Part of a small language model's weights: 1 head of 32, 83M tokens.
Each number is 500 + 50 x the weight over its row's rms, rounded and kept within 0 to 999. Layers, rows and columns count from 0. Numbers have three digits each. The size before them is the row's rms in percent of the matrix's.

# layer 17 attention value, 32x64, rms 0.193, rows 0-31, columns 0-63
095:555438406376503486491539500486577511504563470560477551572534443447449440597628481505487549536513568505488543537564569472493431398519550481548519542453494463517535528410508538540503463463520497
099:501543627444519453511621534582543444491538457465466531434395452450540477487472498538445545606561462439437554459520576512475505439441549544505520494554474468509578406519462516498459506524497477
100:506502508400572437563529508454503539439421583518506544422555538511443486511470461452526461447517474578595440467471486541579529422495515477442598505480498551467546441570529480440448448609457486
105:556488605579569515491581447503510444576394442453440549491511429538464476394475530490464558523503557467532506515446512574451462442533530508476542577432502553478480547408482438584487524509560522
105:439551522425453460395421556510510439558547565517478539471466447535454488420536544535529502408542471501509496486543495471558480411528553510426530519568522509532369490533475537567437472525457613
114:470538520504489504517464471534460507464396463493549497564400435491386546516539538557455510485570368523603511489505517591471485521524483551436515564522469522616503518516539537425579470539452547
098:605388481610537497494442535472489481547480444569521489516496473596463483475479491568547520503554509498604496446541571620541573494454506493475452453512461468480483462456424499447402547470469566
099:472501450611516492489488548412566461427518498450543430507403539518568554501462418433434514485471465465453419475525535470610462533546543453500434536363501452535500469547525509509449505454558473
095:512514484545488612491528483517426514478489474517548496379443555520525588432447561639510425423527458491450507544551580562499515476482470597569497431475485450443480480553529497532551562523547510
110:505486508478540527437570463421539474539563532543521501378632457438539600514467536532541546522527416493532502554592460549533451608509507516530475554515503566559513527544483504480568522575571478
100:464579455495441518376538540457525511488535605499435577530485526522496435573505546520429545496528504535522513509457575518471576533475495432396469515510523522503485484429539426505518448653549559
092:494488525478559468488558473575448498535567461514518545579497485511590468458435474484489491549605524462530520513573464478499519462567436426337453538581542445419463560515546515559566573487489487
108:426457542549505528479508529588497512467503565547515519437560443587538473553465372448506516501572504481468524468575478481498530539539439585485446540386487556590475490492532503410550419518519588
096:527560382560548488505477510418528537502525541501479530469456590509465571601430558427547514493494437413501467521584493448407539496542582479498544463516457509468472453399524506575456537470481580
093:561410515518567601510599519497592527488575520588501463492487392488466476496443410557524507484445574554602481470533530425518449517515620494553457536515484506468567489512495521556505516525538453
097:567609492574582542490556476562448561547528514459519524538482464574407383399461533482529469512550469528558492517473615437543423559457438512415484498532556501538500500469510476498482465552465476
103:527479529531578418510503492491494568566592559524371433471492555483456538491522547449506519475454484463485561531471475449556513474477449550583535460536491423441496594540516500361535439534439566
106:522407540482557508469509488551469531498476467432526519546520581590528546602485579513457490503555541585443403469442533512462508610472463528596492463483523616523423426511574517510516532478457480
086:503549514517602564482535429518467554445569474485490418476518481429440550540506526472521556511528479440619441534498584479408475536548455444567589436559542457520515463563549491474477478543594439
100:579522547451424513465481521464380478498501519471556559539514631526490560484593528526468478494567502423543451604554479501502403481512425537518501522546477501477457443485499467534547428553505618
087:514474513505536501406416532452448474511481451443573425492508484462524457517498556574528537551528512562443468370466576507509538462529453596476486559482499523501511587506573457636502503525424417
113:467536544567552580490472479572445507526504513475460417532449485482419428508376578437394635422540481488462532389559530452539493476559556465504524470515494511515560467499533487496540506509553500
108:471515513463473450490542457458545475524439556447425574597495526536510545515512565472530486592419496484486500606554624462466583497493489501494478550581426500458523517570420446572513535452407470
088:545417502496474380571537422470489577524497491526516521484482538570514505442395446451484552557494431489515496553504579538441538502583570552479545436461377527478554520539539525438456466566461453
103:552532443502465462501552517459520613471541507456471527434574554504447523436574566498491462480459585479468477507565505553452570500487453589511603521520565640479487511543463569408551477521474540
102:502475532560481477454501493556608481410523460563578549538512464513462558399584470551471486579433497562416506503475468605491494515611508528446493572501543512388463490469431443510509501535458513
106:475520422482442414401460522542548466467465467556438481387425510533506625548443613514462492525533579473488474575436511476445484514554509422471505425453535501495591532486458524523476523459486529
094:550538474517509523432588524479468518584523541485517457567470485490514540445505475440393387408588523529461477437462450449486432427461471474477531495396518514598552526494520486492439469464591571
108:507499574407472533485599523510529546535516527523391401404469570476522532461512555434522517523443512547469466414522541566577570538485510485532619429480539517490526497591518568537479472503541558
091:557496423504574535472405560453487477584432508537454556434496468513577567508524394471471492595454499516543397528531486486489525448570473429569478494552486488532489545469529452537532467589566592
098:478467463497586502432526465433429566532488427576484497490505547637474484506491570442569447443580409644518469533537493583459498492544478472511526447473525482533437492491501533577571485517539496
093:541566444631537412524475542463489510569449454573523486482433447469531417476543527492489509524452485532515485481500515518473480520569492414479498531456524385486523373480452558510609490389497468
# layer 17 attention output (transposed), 32x64, rms 0.528, rows 0-31, columns 0-63
100:535502432486450418457546587456515549433598497510434481549528493543467454512588553546425527485496455566555552466566487494540535526530509500503442518445562501443580577417514538458604497492425418
100:448548515502597430542629541485457585478468587434424538444498396493478472562535528505411510492568440469488537514544475519541491548540486445552567436478499534467449454557511508577456547552538457
098:517493529474431572567532457399474558483529483503522540499483505449525470436479489467519538489482600473476386488608636391513456489505512444434484422529538448442423484539439476462492490572482481
109:488557595501570417487541532557542410482363519474403451479470445500533482519463574513555452500516469448462575489553574522489449434423576451492544538521480470438452480484472426495576453465487478
100:415553519557481483376520544468513552556586573491482447456515431367523535450486478509533460505511512469517487472465567425530529493486477512605429523517506575536475516497390476466432472418481572
112:429469450610489589510445399549502559524475487475463496489487401477506503507535481469526492488531464486418450515541574560532544544495435453563530659541414448461468572438489524486565521531511482
100:535432567573573431506459392453542524516491546566484483555461409488454529469511498511516471564375453476466444452504494484525503495410551468496508580542521607460430519501511503582576418478484546
100:634550439576494497534478623517484551489478563451516532401478572576543550513468421504525508483458521543451481431441449489459468483467527558409474515499569473582490536510478582576480498548447481
096:491484512472569533405502411543536516521451508542525564434409456478605523523486480479551463451481511575472531492480454469433565499460509507540543459448403476412522413586575522569483506531496617
102:440481588509450530438486441499430477510468451484496478431476556493430443471573494527498471436537467568563520456500525432494509517361441532384501520498522444492472515597516516537590568562582554
093:386606476435455490588559492488532490559507595534564439430441466488483470464485552466433446484467470567529466500490555537551515552483375469472419478568509556516550509459493450484532462484475406
092:463507561522572447500564486488550472409472462508400503438501571512523426461516472468454452554565449471535508495395453408603502494570483515567413570556391484534469519432483446544501491517486478
109:458497561508560533486415515549515490493474523584518469422489526539430502469441531486488537459540552562524373439534523441524335539470419529505536588449546473534522626523508509504473523483530532
102:513582444498420467496433512452481467493548464460503441516497449445471583508445498511484450493460486535471441527556472454514533562477530510497496336553497534563601533454518477660545454573523516
101:517471550428571507479499485492564523415562562502418569437521577542469477562490513562455546488450473474555578425534559530526541449413534548408475526465617478489494463499434474580513574460495446
095:441550531539549596533523452516532432460536601558456476449465499587582502460475549366588485575530447474504527535487504526549519526398509474550526484462477625530495462481484508508537435503507427
103:536423528455466537528501470500448479535546478535559441527440514565485476515517500494505506524535484504423572562630451425497570548566492494579520446495654536508496550572455476509457448457620537
106:499481579468579564564397529550487528505487490489562547589531480529571520526472596442499437509464549562600437481476488602459481558557497570466479445537451432500466451520524477498583515557530583
088:491550483518557600551438423504543463508581537467481570541359516519431410532537535468543454482536453502433578528530514465462556511496554466395438456458474496513494500479541529530523533589593453
103:468508480497494452377410507509391482565546460470570491454468547462589475395520548454548416510499529500527510483594517493442506586499452427571447563467445534503506431521532403486536451495500488
079:509579455442514510507473396523567473529430528496562492516564403549620476516498589492513458465538534444492579432450459476520445464542518576481442524525469533442514466433425565462556589476456554
109:474573400483563600597420500578564443459463621488495509443493444567426516547461515473465502540550501469440617505537551499550498496483515552567463454500503504503493531540527495557432440556532527
107:457554616501452405464560523498407473526487462469555473443514523424530551564527511588484509567515436503539488533551461554556610501604557495511573446566469540491526451422486549465555500532454505
091:647502597420482578501535496483441523493429515509445492497478527516463551553520506448456531522469510428403436549588467477558509501532517423505510515479466474481437564466466508614568485610544494
108:476476505436430512442489517399497456462487391495521499562392495429525477489427565431464554466547546566411519500572487517499548524487424539507502451456489542464445503573468516430617462527584521
104:467482553448531459440506614450555443480454416554569443502514481462497517517552476479497502571545436507452488508501514553459430470454489485488464626544501494427425427516381479519542576444402496
105:549450443473453436467483545511473461501531508508506471471545425466471522639454496484486399408534471546432475521392536525492526548567548426426520506606480522474579528543467470526470542552523604
088:503457326514500500557548598558475430405549532482498560452452477553519534473433470424558413409427550550531493440490535455497463514461501481549495496439496501524507512482428483460492440519573469
108:471482536416498483498544533494528547523514490525529584530456529447506509510429546500430442454480490493515571518530539481485541548516516501487522422458569487464348555564485583501378479631588566
091:654538554509484406436447503549551403632589470454563502455535530605498454494487442565459487491479483514509435451545545474491474515434492428494446430515520455460527524453466498519532465487492497
097:528516558515526582479376451467552527415539505577548475521426489433517510507438512439520328496461454476596466553464533482511489452446499444532472464477486441488480563442503534443585471532519534
094:586477482607487458535468524427548425505480505558523547512529502541511500590450448473445395586482447349400531550464529498454560513486514493525520512480522462527557488577505568464570520456448484
# layer 17 MLP gate, 256x64, rms 0.3, rows 0-11, columns 0-63
103:450493485438462465478568541434474541542488519544451497563482511473475528528397477504487515479610500493550521465455518454563563490493565446468570450469525584368561394503483453485372508482569540
107:548561499522502443509457492457484546504443509469417564609492541475443507535553513581550472437469506497584535522533492536547557537471429519518479629557547390481572499502384585476540532520496443
099:511456474539580428556530530537522565420495480539497509501430425495516476518445521434464538495549505407586560489549598515484538533506469504586556508523551468539484536525457461397423515461454649
098:450503524497536590498438516441514587393515509495472445589557540468520545487550480472467437437510553516594544545523607514426591528511577506471502584482502482514538577481567503584570452505478558
102:518502510501564510419569531486503556511483488519505491448510650586576553497503524520519399547424453616519492510484527493500537537543439494477467552526541434407568588507486478518616498547501561
100:487514454488443441434412518481554513474383460464542478500445482490452463481458522505432506488560550522540464546516492454517585531581534438462465551522428544519541521628490572415480478622459569
094:412579471453515493514493498537472460454511507524533502476400469472404540536575488443379465490465522489479514479603515621334527463483550529455472507408488486470515534495558530528526477520533455
089:453448531547434557470490498564594501529527583555491485487584492533416500591546502445593456569406493530544530569539527537522434454468448424525530461485423471391467499473488491554573495486523564
102:584519415555468498578534483500459507473470495481452553443484533386474470445465428610482551455454558590562506423423503499542526469437506463550481527486540462433528447502565526505581487469614517
101:516479563405480553456497476518486463497507510481526477525550440586552555473485524553463508572579508455491533577465576515490430447464556624615544505454521520411455549507510402599460469510558483
103:451421532501542533507437531511523468626409536489467547485496564523513572426504469501527513501538480446472462499508524478523556396568499525549479536423491383383450506425511550484622494548487477
100:400496426402519505463436482457444602539533472465477537515536490532567449472472447603429518491467456502545549584563516519450468435401499523453529533539436539538416494441528452506418539472506564
# layer 17 MLP up, 256x64, rms 0.32, rows 0-11, columns 0-63
107:507560551522504514395474573543543526336473438498510420427549571521482478463491437555576440484487547481498508579430524495514491491414488411494459464486575578495482450541499529549448445539539493
106:474446587558424459497394560485530470414479382551424529459487448543433539501596480433544499541562509489524433504518430542494525481488438486461475553573506532494519553594459500527462427560470535
099:468453499419478431509529575580575426527516493569549572417442567521565394547505511551523559494501522516548379455580460538467473534454493407504462518405460505499480499473580483545479496479531484
099:520506532600496550479446522490583497468458530454392497499568585418452459466507582396500522541513464452478451440523453525458417514529414498500445542549504519477509559400586596517484508533545543
098:539516431505477528457464533511608504458400470573483430587442495502479431508567580461476425450439472439415430513600473503408491536482464506547528548469410450501530493499469475434482492554554551
096:590462491455475393480433548499477497513456509542560475462526550570453485537473546493453482459570604464527555560395575448499486655543488516482419471469508453501501505599435467478478496530484538
096:522579488496460547529449545477397379548480450496486462468562515462496511538484523548481472445476528599483528413528548525559501581472448497482508505548470473487488644618406468454472482428492536
089:522423476503377512529431474509510573536436492539428507492520507543522414554480559397479491498477502542457497557534391373579397446492453510489463545417509526427498458473467430507519488499501467
102:575467509513426463559549448473530610468488458521430547448507508500494608497523487591488394481484463467454442435556438523439455491476369539512525531434524520459554523524443535405502565545526495
092:428572495523489451453554477560576503526509494490483459494543457528595487458440446524335492521476447507516529487461510454486525422462438598511462525490423463545551549521408583462589513573471489
101:506569467529542473522497508519467517474578428466474481476476449555418544493388484517450512524503506572570490590436514452439462577519539474506360437519549503527471578487569479630459555463514465
101:591471497498475487486487567515557501538449532507473545542451447526459500408470484473570448437412531491495448399486528490552489547675440460558511522422523567504522507481512556504494424481384500
# layer 17 MLP down (transposed), 256x64, rms 0.078, rows 0-11, columns 0-63
111:471539534510519586529524458512419481630593598531480397581471462487482534529529502419510486517482513428490528487370447495472486466525502551476528480499453570435455550487545513491526430471401437
109:517467459452473500457604478496513413536536488539468579499454532550564455433461557410491570563585512541542514537454411514433444536458553487490483502462505436574456479583476564503502557492371544
097:598560533487561526555461427535470503546526582387466567512420503440514476601479544455582464542538497438501493481456471508448466483633497510532449601559488416539527492546504431515486512480485488
097:599461492478475495494453548563563496566454574488598620470496494430510412472525557525547538509520544555572528487475451517536598488483407539493465438420512571485438469459529549441434546502508446
101:515508482500461440604416419544456460553521456406549568537532478504420559494487569532551531508519505493596448453497501450530471565468560434466566438449542470556516540509496529558377520565518428
100:520547514535566516446553517548504416382587518466480495414585552561545410481545472472467475529496424499480517408576478518526405495448531581493503443526520511456508521424529500471585508432432449
097:491477489507474540524498515520387541509531548562536600551476531523382461465513597564440512418528501547537504452561504539497588548534462573474475414493546509486472491432531494581436437586429449
091:492541530489540426477542409563518461439600500452512459544544523504433609553471477518504492547481467478506499463472588651519552505379508385487539568545453510548514508532530522521522499531574504
101:471548574507490551490487475454563550425459512450402503524473494480448513469521485406506521537488578459459433415474591538413579473513496425521497562519492517467468484551651508548413446499498430
096:560452498445564425444483457491445423567529445480413499515465415508497570504526479512572444544462542499446514495539567436487537500481434475556596401504497527562467504594532451543386475430536485
100:553474416522413401529466596469482511622457559505516490495537480451603485457481462556535499542547444493437572482406529496454524416533490538602537527457503442461508449464489505495555433551518445
105:420479499530447513471544374459528516448485527524527532430557467568587471522544431511433452533434406592505580480539482477522463548453559538427527496418507496572525571496541476559605538503477497